Weights of a small GPT-style language model, trained from scratch on English Wikipedia.
Size: 16 layers, width 160, 5 heads of 32, MLP 512 squared ReLU, vocabulary 1024.
Architecture: LayerNorm before each block, learned and rotary positions, no biases in attention or MLP, untied embeddings.
Training: a variant of Muon for these matrices, 153M tokens, 9327 steps.
Each number is 500 + 25 x the weight over the matrix's rms, rounded and kept within 0 to 999. Layers, rows and columns count from 0. Numbers have three digits each.

# layer 4 MLP down, 160x512, rms 0.198, rows 105-155, columns 256-383
500470544523495533550510482497522495522510511471533503538504504519528514485486585532497489508453491475493488523486466494508523486515504522465519504498500531510531524523478517417506556501466505516499454514494497518449526494468505535495495517509552548502500498506539451535530535519483518500499533536507511506510528523495487485516474473549501512533493511486492550499477497493495492498490
484485510475478482513475518468473493498498528555517519466522523524494525503548528527461517449534535516506506509482515494536542506488498466525524490503530502494508482505499513524452518499467499476500494483496501501483533477505530479499501525579455477545487518531497482476490503518449507522472528546474465502490515455468509470477486447480460482496549494526525490490495463519485495506516
531462472469529483547549527508559440530496485482497505494490477476494480509519485522545529505522530499499534492510506541533465489502511484468531484476490483472491525500532546526522478534481505525501514509501488471510501500543529499524493491449489508500477477484471550480502523530501490478537489544494472512520520507502493526496471499518514498481490535516472506493524491506524499509488
476433494496506498487480473497498484482469474539490491497486496476511480506508525504475453505449527467469501510461517557573462457541485495522499501483488506485519507488505545455524508539477485515481491474539529501523521512522495534459549444494526527498488517490509519496514484490484521520513525502483520506496540477473504488506524494467515495470478456477475515504530503476556489518484
492553517469470502493516484515529487525488503433471499521492445487496530517510512474497490455521433467506508507482500477526475478484472506509556488513521459471499520447510489494495546548520495519496481514490503505504522483511540507504485533488523489516511494488499567451490490487541517524493460492468491494483512559476444501471496560534504553511495489480536500507513479499483511507494
515509504474539531472491476484526474496489436496567494526469525482478462499474487485485486524540509495535473502487495514512486491508524484496482539531524518459514498498482489474464479483462480466560529457492473492451520486479492492522494454521501523481507473483512504519467493474491504469502526474514473478518468526500539526534562442517469500499513493483547501483482497495504515485503
536501534514494511507480534511514523511496515477489538501505548528568476485537545513492485488485552519472450507484516513491496509479492472476493452557534445513462535544483527505468498493473481558465487484511511481477508546519500486512480513509468520484484529489495446508530503524482495499467542473509503487477495513537540505462496522487436481521499539514492501538506526509489539533484
506515494526527483527483509510482462473522484519530516530488495477487453478488508543475515498500465594522528477531508543496514508511540547488508490505459500463523541497510489516512477498463515491497492555519553510516483454462497523510513521515479522526493450495493515491510499510492520518540519517506520521459505535505541483474458513494501495557489513477439496505555518462520520551453
490549498506498533523510501558503527512535478460557494514492524474530528452481469529508484513551478539527482465534473490497477486518539525521543459502484515473495479513492507539567496529472517471537512481519466486508477475506519548460504537512507504462510511489489454488487485503494499498528508485486499527468484490531493472510524508499475479476479495501505469475440532508500501495509
511510508552517462521520488474463490499456495505498511458544488492426519511502524540521510562524486447552462559545469491440522469505481502553544475510502482542450511489449475517520486453469528475487451456499500504545504548494503439483505455479484516478513480513503489482495508487505523553481528483499495490451522488493487500504517503529505532475470486473502567495490496480482481522503
473424537488525470475476448495494510522465542473524493516479499498495483510506500435427533516469474519511486537497495505521504521479479482516474496505540487486503485486497500483494470486518500516533481517509501438491577489495485442498476514484513483473504545523516517516494495516520488477475448512484485513490456445521481506487484440565496509491507497535472485521526514487529484468481
495558529476485513469538565560535498485520492551516510504548511487491511517524551497501481481500489513519501496518475499514522501533509504505506469525503494506514439560446480540546530497495543466520560482491524503499510504526490515492495467479524493508508473467466506443497520482511527505545506490526484469479496462535513586540527472505472493505495453500483474497505541504494524518503
534504525493462497501438536471485502504504467470504475547495502551480524502529416479487550533490521503501470489502505505490497496493479483445493494525512509518497495560504454521500517464499479545532493517495518493505528537533501478493468495511478500522504569512493467533505507512513508466485541538483480471475546498500516489492467458487518532515484542508495505495486516524534496471508
549474496518473518479498499540534511463511485499518494474508491458480501469460445508561523514534502475488474503461472482504475515499474493520495504483490527584446518484490515485508526532506469495499510486532482485473461469470512530493469524466527511463466486519484454514499543552498500519513522473531485503482474480505505524495518518488508489461504541505501488472498506506513540460511
522489466509509489487534529509514559490522444505503509531528499494483532491514447478468506496495513519521541523501501522499495484466493500457485545535466513496486512484544492470552488525513514505491538501480504535489506494537470517488518552520543520551505508521447466487471503524526535486504543482525513467515488531536535526503506530468476465476457502505494504473533489493469538436539
536549531526495491467503518503516507501515513494512536467464479501485489508515510479490488493495489470476475497480485497507493570451534523504514488477508493484470537505483492497525487513481495480518480520498523467525509459538485513503502536509532494516485442482492516474491481487524521539545489511502506495517504529533445495494495490483476471525494492485512512493468476469512496526488
529509464502518495512506492519520491516505528532512536517522494523520488504487537510496501484532555464504517486490503521549532512501486497515516511518512511549499539466541521478539461547509509506526479512483491513525524479490527487517515476544509480509476470494521450536542505526484476510502517487474496473494464472471492495498560527491524532501513474525471489501539468545480494493478
484517509459514503520428499528539489536433464500478466494486474469480514493443502464531491454480535498534499524471492494529502505471450506524514503523515501519486491518517484480526484532521517475506535511482520515500506480484471535512440499521491552477469517514531540547522501509514494515497529498526512537480483514533528503507446481520472483456469518467537501475492459458535529491492
504455483493479503506543492461503491510488541483554487486475486540499435502506496520468550487512483548531504504489503496472532477504540525447479566495472538494544532519534521496519492546493474524482510493493484508474506512516475502497528503486520472509520468550529550505531517530477509551480515476476483543534518502524532501555498533471440450443458507566497533492488478498486456496520
504576494500526510457541519495506513531534507501477496531548498547523530482583523508493501463480525515456498510487511484504503487490495486515490526486514526498456485496517508473507513489512505532510495468521502518490513506452490523494474525455467513485532481512542541477480489505511516523520501473522531476530479526510475487503470485462468501532492550515543469543509525528505471514526
529515497505500499475537524503509473500530491519499533488517531499498500491495526514465529545485496517470509546496447503476470523495499528504503500510485500495523501519502509461466524510538529501535494510478503522478501476515514549510513497503476551493516543504487473476498497458481501490484558466522501546499472516449490466472533480506511484558516519519513467485470476516482527519478
528538475484496514523513489506501518502496502487472510472479508503480539559445492464471484549469534493502472471463469468499468497485475463524482500491522513504465524503493474500518531508546494508482471517542511540529483512488488493497517536533474516472534498529519511501526525489552505517500498492515519534504482516506505501468514482474500472530472530495523575488551530469486495523488
477512487497473497507515495492512526483490506489470514522515527533517571513488504479525512472496490482474508457519497473546476493519517507502485482526485549513497497476507465552477506496518479477479521530483508490527539512452497462499513514526466489541519551507502465497508516560482515507490530506507493487542525474549498480502476538531525473470464525460497487488492486473469452509533
492491493491540505485496505484531502430525500487488536513482485504497463493502478477499475515483500491469481487527512512524490500470488488484440534523526505477501479538517496540530495523521508542521512460484488500504492470517512512493489520501506487494483503523506529479515480531486470521519539494500534504516535510521437491485530516482505470489495475486579493514506521548515504498496
523521507509504480511519530506514524481487514506526510480510470516532500496490468561492479518488515498496472507556498484515504536494527514483493464474543454531527491530454508500476498479504540495538472514477473453463511475482540540484532468530516510484512472502506529522454502512449472516528490504465491512486478528518482564535478560467507542511492541507492466472506494496460463502505
497523504458484506453457486442534492446488469535477496504504472468507477478479469485516514483497465505508493546496502513502544506488519496517501519513477464496503514489521491526480478534512466455484502501474508500498544485486482483468472504540521490514471510464502554518524472484502455467443481495514506466486537469473485518503542505531527483502493499479500484506500517490475515497540
546494466515508433534477490478462525532500467516455506486506488524514481538504489498497503464545476473478478479493542486448470548512475511559469471529515501463509452493479529492456485468479489504461573494508511518475425533536493493522548515492500486519503516534558471525457502521491485495511468533484510513461512502514491487518513479546478529497520464512532498513501535552512530522484
493508505449481500530515490493529478476499501543470483461505479446483509470470502496467539475452487478499492465452540509467526471465483448486501496486484549474499466500522496469517466520487475494461477516532518508495519521493472487525518526515478534506493474546506457528495484521490503529534498516500438542478499503516523499490481497446490492512474535480519491506539460475449473502488
435468454525504484481497504519472522457514454483504473480490471503494513523534456488507508509512513510539453494523475458504495516484535450505486499462467498528499499456482501512514495559510524515487491476509515536498462460502482476491483516469474467476522442495480535530495502517479454488488505492480487512489517437486488541517502513468449523504487528525533550488494484500485558505518
498491503519502494541504505467552476499509481518470458469435481510469507450475533509524443510496531499535504466534523472466522490491495495480542532519427488521549509460534471506520506472516500469523508502474488487540513510478529470517497533524479505512495570463481490450485503494453522454515554502512538520494482528491516505498462489464506483499482491477474512465533454460482487471491
495551467487495533488472531499484498519529507438474500478507492513466482524472483468523504552505493503465550503514493496528478471480510505536509523511504530456526516497489514477533510536515455478512466482505557516541467486525487520473504512557510512519536497467531516502476543484515447527519504502490541487478540513512529436498538513507481548481477492508503520496445478473454510475453
498511494480479515524460485487500507483503508503524482505499500480482487503489526490458520497444476494502494475495497498483514519534483542486467536467525505507488528487501490522494507499535533527465487510491486503501538509501464522470491481497486448509537485519495518483507504538492497489482469548525491510510521488516457501492458501463494492524431501508473517499505496501501487549557
484509474501503497516464472502486533466510509511504507517525505570519496494512469480477468510474508503522513477498482509491492532523530457503519503510554512478533503528494530470486524508465477517519485510529512556498485529548512464521525542497486522539520512511523492479495509510485518519464483513492593503491477500522499536488526501497525529486501532500502517518538507528495492483528
490502501515475489486525477458479538499511539464528497530513511481482530534532508473542491551491476502490503482475476507498475483509470464463490467529516465549496474496489512489507519500492526455541507544434520508497498481528486529472535499508510463531528473509508497527498499541511486481492466477479488513537505462475460469508477471463520498564498496490485453504513481489560488525520
507464513505514485515510473474419481435469502495488494477456487504489490555517469486490512500502483477500492561500526471472503506498515484505474481524492517470471548532487525493477490515484472473546480536520428498509496497511489481486515503510543498489492480511495472533546496512458499506529511521531525508494482486493495500504523460529515458477476476517540494491506523438508461503484
483519537517421470489511499484511515515514492527498503507500503504498544491445512491483484500494502537512500500517562528529509531477510521537458494487484518489503495528480500519507495516486510470536514484499487486527473516502497498485470518476506512483554490533484474523477513533531500486503563484515515489515495521489501455504507490492488503473489507526491505532491481500533481543545
526486507490508452535501484487501479524521484466513471473500541508532462497475485498485465512516530527535493494481488472500545510515497495514502459492459519519543557506522500510492483468490548517513479488482480502453497542511512507456487473512455510506493511508494525515506457467510487514519471520559495509452484515474509486524538493527498487481492497505495495521488472510527502504508
523482525490481484491489528502486479467494555523515514487498501463494516506470528518498499511481520477501490497482515534488510495489455502560507497507523482521538491524538501518475467500525484501496513528514503503493532515508533456530509505490515483497523518498445497531552484468479476534471427480510537469519520493494483504457506523504528546486540479473494559515501499507502485510478
470520506518522514492490477500464521497512513475501507512461538471494498562496540515497499499530554495518513507515512507487532496545481523517489529496480521501511507504489527487523511508511553535509508540518490534521512490512486495499502486483472499507519512456535497504483493497511495496508514496507503521485455513502522509491502498463490499473492554552496461511514519533505461530562
493497493463495483514486458489501495494493486502507524504513477508497504488494489540475470470508495489522466473468501490491483507496482473514492531485521549532474549508550529493502486522492541509512539522444444477496502503533529487477458498552467456541506487447494493514505489512481492487497487499505490489513438521504532489471486515471486504501482507479469479502477530510505543530532
504525507494479475497484487480522451480490431498530494529484495462486527476524502494508481500460495477523488539533464519516511516481502532507521514500474539472501527494513490519531523436500498589466502493431543482516508472518443520464517479493497443482484487517508481549500527536470522519544480503489499485492504503448503489466453486475537479480476535505507478498491472503539482490486
490516488529534501512549517475503474471525529468474493547535503524507496480489504491548464469498488529482563478497526516497502511489466507492464496500494502537497543508466490510477457530482487433447511471498522478475521520512499506496532477487519514559510474479548513471498510531522521488455493516510481517524528488475480479505513493484538472535488484498471509517475512492505510525545
536474487533514464528508457507502469475530464474500505538486500491532530471508483496506503486509542475529504505441545507562570485520538514446504475501500480490485525471491502499542513551507511490501490563466519509527476531488504508427457492465526518515515483514491499453485540488530502539515506455507532478484524447513497574511476552519502503420520508520562506511550552515523469482482
518482480473473471478478518561468522512509519502460523500511514500527496460491519512551523541462507501496490482488480494519501495453529506537507548451461529504481545486532473468512534506496487473539526476491503465503489534537503515460454457444517494517512574503504515474409548492494500509514501535491535523505464483498489471450479551507511516517505507496517477543511535492500503500517
517513515478546528530497534498467513521493484452503491468484529520495488478524523521502508536519505498522482486497520424497497507470529467491486489495521476515507505505500495469535436488465496491510534511496497471460521473499525520480488517463500517486524483523541502495462468458451518560502517513488521534516504518471476465477480508542479505441502496518488487492512520522474500450500
493472529503500489474494506496483487480554483490525488530508472473504488488556510522514501462480489491488531493494504471501513490495457488490488510511525532543467466513511515538474527515537540526528503517521546545478492491522490527515524456488518505512490458554528514521483452483510471472494498493457480536499507492498488522496518529521503492524459494511471496487511467531461505488515
484536500489512508524562527499508521505503523529538547489522531502515470503457502484473497560489491512543491444486536434468476493527496478484522481496484462514515541493500516487519476495472443530489542544507497531566503477474514472464518517486481527502461493505499537470512499476519494510490492487520507515501491490505512475505464510493518536491487497505517536518527495556469491482496
488476543512468481507546510480491511454498505479511522488482467518480517520479532492506502472499490564489516490475506496513486551490463502524458505536527521535507495526449498506484516491465507509455517498513540467560515539494494516521524530458533530496515474497538475508499473498550462476519479507531503522497544522484551480497506464549495490500506513490479530466473490505487503506491
492516456537531534511503529502517528517518476488536491545518482549528481482477470458509496520494479486515461494509487460516482542476531478511461487507551496499500525515503529527482471511434505460509475503512516555517514484505520537444528493463506539517505523509479479510485489504525489476507504496504490519486500524491525526475483484499509521489504531484506489485535531489501499451469
507519506504476470500530525509478483505537488525493491556522515489492529513476551481490474501494520501511497483463489496473503499534521526530516484539466515448484474491528493494507530529464509483531509492519448504492473527473536493456522496445501510519482486492511518495470511515503495489540509501526484504519477466492525512475458472493500488474500502514481455503496507517439509500529
497514515541514526508499490512532503528478507492491493529478559491516472477502492491538489526528517518479512480527514492511542478479517519536528513502478484504513494523528473494482520481487506501516509481489526458481470515479476474489495533490502478500526501513506500445514496504501499486506508516554529492481495492528506475517510519506492512486499472507514479512511480500516530488509